python train.py --head_dim=32 --vocab_size=2048 --activation="swiglu" --rope_base=8230.0 --rope_fraction=1.0 --init_std_o=0.0 --init_std_down=0.0 --beta1=0.95 --schedule="wsd" --final_lr_fraction=0.05 --batch_tokens=[8192, 16384, 24576] --train_tokens=182700000 --steps=11885
Each number is 128 + 32 x the weight over its row's rms, rounded and kept within 0 to 255. Layers, rows and columns count from 0. Numbers have three digits each. The size before them is the row's rms in percent of the matrix's.

# up: layer 3 MLP up, 320x128, rms 0.0638, rows 299-319, columns 0-63
# down: layer 3 MLP down (transposed), 320x128, rms 0.0611, rows 299-319, columns 0-63
# gate: layer 3 MLP gate, 320x128, rms 0.0651, rows 300-319, columns 0-63
up299 130:045166158152142212108081123054137138104068101135137138135107188131119157109187133118166139095112174132128097153135122089147145168103154081119155180172149114139111142110153112082098075104139150
down299 148:190123125116126144114120156153118154131148137166161158098142159127255126112130109085115095125145186139118232102161092160124133147158119098157135151110130086142122161133156133160190139143138163
gate300 036:127129135084096119143111128083134111174133110172036065122129122121145134124096130143145126094187130058143092142098108118060110133172127157125134119163114126118108133143136138106151107123111101
up300 045:129128126036063136104165148122130124000141128079150172126139133143132159111134135146120132135132209102121121122083184132177130144063140122144133129115128131132186124131108105118105107136132127
down300 018:127188089108092119177117113142119113144118104149055151138138157125139161130084167144109175048172093149134184125110126113152130179125084103085073129134133136126055125134151136122120140133113151
gate301 090:128127129088071094129083175116162128146134127165084162089117120134154200102121149088103116155140068125168132103122182088166127119160155140179103116130148126116082185090110134110071180111102084
up301 090:156123134200114131128157106126115153190065136138119076107168136164134137120137144181173127205165152191130101087136090156117109104078166138121128125132131128141112151129149081134112102187180151
down301 077:158168214132215145136186103126125201142136132114175171166151174140115137113075146134166140130125121132145094116048131141102183087146017128134140121156086169196152116130130131153123115136113136
gate302 107:131095136108151125119127158110096153119146129166166068101107134140089151112130086184167128114117151093111049181120130100114109095095168192116141174088145138128152114132114052098132149181078171
up302 108:170157125146087143171153154112169151108077119119111135151158160093131133138142163106116127109148124162117161072225125123113138145135069084164170096164113138149152163115152164141108106122115105
down302 105:176097096132146102163129159054109087166160086180137118154110135115069164141079096139156117146140174082117092136149106102122049148155168147061139094101078214153111134149127106141112065137109167
gate303 156:124145141108151120088154154132145131138118087123122126128169092104093160090089128087056063137157127138165104142125109154133092129134063140071162130138099118082105108154127075179169145200151062
up303 159:147111143112152093089138164154107138145148102141135113136164065076130158096077139063077115137160121143168145143154109171120085132123063144087146159127095130085101119137133110194147120200165077
down303 164:089142128088145122133151138132132104113111117146138120145156096116255148095143126088065117141146142113177192137103110174098130097146143124118146118139090112123119117165132135129132125163135114
gate304 062:104146139156065099137057147135131127155136093108234243165118138117138149108127117107104120087172095104146138139189110114108133147169096143079120122141117135111113127142110150142134126104075090
up304 065:134133143180133106136173120049133134120122101073216116136140151141138058126124137150149138057151193131144093147177171131127119121101155119096168138132136129159137136122146106094128140117157142
down304 046:154128144126133185137074111119163118147098135121177111128156168111141067083116185152113143156175154151165082134058111184119114121114127090111134070179078116246139098139183171092141127133093155
gate305 163:138125120133120167185136146133194141145152133155144125091146114085116126129120173127065098190119127113107130081126093189106114074127094121132175139125121151090140112177146132200131144175130072
up305 162:154099120128121158207122150135168136137161159162125134105128106075148117119112155110077122165126124089105145087104125212087112077115098136127149155122115148097133111163152129207124134148146068
down305 166:131134116095126123162126148140152146117153118152164096128150111120255107084109113079120140158121136088130255090146144170121130095150103108106162172135081110113150120124159137167122146135109134
gate306 026:130143129131187122102106139087127110255106157112181056136125120136124116155145132143113132151105043140091139121144115173141086115086118142127135128098140120140144132122112134135146140180143144
up306 029:147121123222168114169171131163128137163118149115078083152132141104128182109113135123136125156139079055100133109120086149111145121105060138121134136108129128124065133131167117125145115066086133
down306 014:169119160150130198124046116144082045163127089080176135129133129180078100141172095147112099086104098111156211141123076135132131143061190110106049148137102130131103145146103149166125162082160096
gate307 036:123124134208159149116167126124131142087119117144000255139147116146148127144127134128135126158169083194118117111116220140138126108160117135108121128117129121131117125130107151120157127127130116
up307 027:135139127164082166146121155148132131183106077000047088134137136124130148125112131151160127185062087030090127151123189159109092154075150117149116144120118120147133098135100137127132088164122127
down307 016:211096100154108124167093170164117158110136123093086122118135146164077129126137094098059214098172156084076173152143079136137138145161142134104060127103129093085139132114119136127121188100124141
gate308 058:152128131162147085099222127120146132134097116116069193117119104147129115156182130124120136078205191122148124084202154101175084141124189131150138142154126114132139122139134136096158148074120119
up308 051:167103127158139144117173150082139102095066103125100139129148135150120137117170156146118142074061139068126109099132081129186080167132221135174113101128117108137174134124109084109149148175138149
down308 045:124097152177159152137090100118123135161131147072145155116181137123216163148091160165162091096106137089108130160112100142109143095154076071114157105087117113124207149126074148120148104149152135
gate309 041:107148132202071142111142134138128105092154146178000233116106119138122113134128137123134129114097101138131132130112100131150118127087119118155117136138121126116131119130137139120133136154115125
up309 041:126110127099012129125166130109140130096134125122121222135114120108126134150133125118133130083167058130109135151070125142146129102136101139147118138122128132129161139136140137153140146098136134
down309 017:145146154111170119116151170170125116105125122078111139164092168106104105078201173166121151127080101086090148126144169156095103110123073103113102154062105124126083108133134105159122105134121121
gate310 067:105116150161161138167141114149154142064165120094140060134100149137156168138098109076092121099163149184115107135141177116136189154123068095136119106102106153116076123136091138156117140107128107
up310 071:151120122052164137107106101112137103178112134060180177118144134133144151122133148089112115177110168057146137127115108124144092108056154113157125111156113131109084155097102129113176164072090107
down310 054:059148118131081136143131198160152127096146103161083096181104132104101109177163109128111090087146143107077083141190188151161126127142120166086109162131102170095083173150091115192125175146153161
gate311 039:136106130133092135090051122097114114255121127085153223160145107115119102111100140130116131191151161136116120117137149120089108110108090122127124116141129136137137145120142128136114166170133138
up311 043:145133127158092127124142106129128135102121125092082132096107149124121129117132131135155126180109211057135136139120105142211127125154128118141121130117129128128147102121149109117134118107148136
down311 019:138122151165133079175094137136111152103177126117181149136138120140055097023137131132174241074124141126101090146076059103138138112170144160110160135132086128149141086092129091123152176155163111
gate312 149:165114097146130127099185129112144065093090083112122123133140121098104120108138160186143083106104128124099103098139106169145063172123158133164112160086191136147141175082130077143137141185106112
up312 145:145088111141132116107164115159102069111120123137125147170105086069188095109120164166148132093084136112124139071167132165140092137149148129129137201080182155148119198061161100174101117178114113
down312 165:167122112171151112068119143131088091128166141144152144119122108129255118099112134083121213093095120127113252132124180107092118132143129162131149161146142092126090132091143118155064114076108104
gate313 167:104215117089113178083088116055116108138205155121085169181086136150122121174100145096129127137154142158189129126117089158138149164138122085104081106154127136108096103148149150168117136110121147
up313 160:076084115148153182129144157145109143132181106112147131110160153154100099085049106055077105129145110153127125046115161087140101107091134112156105119094104102184116136147054143148124088109148113
down313 175:127162079089113110078074122141131129131104109146130107145132102128104131095147109115131155101094073100145255172204111127146069147118109120129110122173155066137099095144124126128127179124116151
gate314 042:106126127152184104109098117118124103148142139104161105096114144135131156135114155136120126065134000139140153123161149121074147147174144145151132130157112139124149123104105150114098143151126123
up314 040:129118123075094135125121128117124134105139145218175006153153139113126139136143117118107124126148001110118118138104166114065150132128104104146143110133136137120116116132106119125116148093135117
down314 021:119106070160077165159134149149181116105175118163117149149152101084111202136147102167146155143119120119122136074122142090142115134132099136131080105173102201119152124075167130115130179190153133
gate315 148:157126252124130148118121177162139097110109105158120123117152136117095144157127149191172076108134121129126114114146104156150121180153150095165162139119056214123125171115131115122142100138149069
up315 158:090206045122141129126115090117171192123157111116112132099112171171002115117104118075075080133145110098145092153105134079099106074137053129178097110096177137124123108142123119082115190120115142
down315 205:123139255119100138115107130154144132117109114149100079116126135132004114149147141187129029124141116088128066125159110150123098095140123094135165165141094249111122126110118123105126105143116069
gate316 037:143124128135156120153094120105121129068107105129087110161134132137126109143137131142138129113059255119106135136134160141195119110064136134134128132117127130126173130121147118124130143188150132
up316 036:112126130066086149119147122150131143129134126147120174096140156136136117126130109135124137037125255129107107101131117136186099128180098132135121141128128128124137139134134109138124140128138126
down316 014:154213116097139145147069154166099109102113114107137145176145116138106065146151087110132123149136147159109220153157137117108129187179112110150134155207115157104076119152118127125183094169149082
gate317 162:144104068132147060166159090186147182117112151146120125093149111162119126131146142137137088130130102133158100154093117131100117191138101161135073061109050067106117191182111140123140106118130121
up317 165:106170192140114175093115148095140110154149095132137134149105115089122128109123129126128138133141156130109123129194153114142144101138168112123184178174197182151135062093128106127140168149150118
down317 189:165140234159144134107131120189121115128135140122120106132100126148000165122081129077106168169125141141126013179109179128116158103106129144096130085131144169145123123094145127159108106140163099
gate318 045:157083129057068159150120157093130103111108130068017195147137133121120122143140154134123127137142201072100104152133060161153096148170157172112131123143128119159213142125138106111143137152141139
up318 045:114100128174170140124079139071122135160139151119193072120103106148138127122105160137125123146120051118111124123113088124235126133042165080127139119137133130134135136126072132116135140132068118
down318 027:165150179143130097157139114137140147089103175156162157070203096096125114123184130165145128181124162066148095136111118123104152104169093156124141172097154164150215117088138073130132093132051128
gate319 071:129100128100088115160071127109109137128126116058084117108132081134120142106172172131134127206146130098108103128056091158154104162204153131112121139111123104123172122111088103138117108122110158
up319 079:131148127193088132085210122128129133003125159150167190155162128172142122158116114142125131109113101183169118170167164090106100143026179142144151160141100117109127142123115097139190147122129132
down319 052:153149104088111106086145105117123087078205121113103153109149123153087092116160078150141174155112102085162126151175143116116117095099128143080136111144099067048169123170129151166124094155142189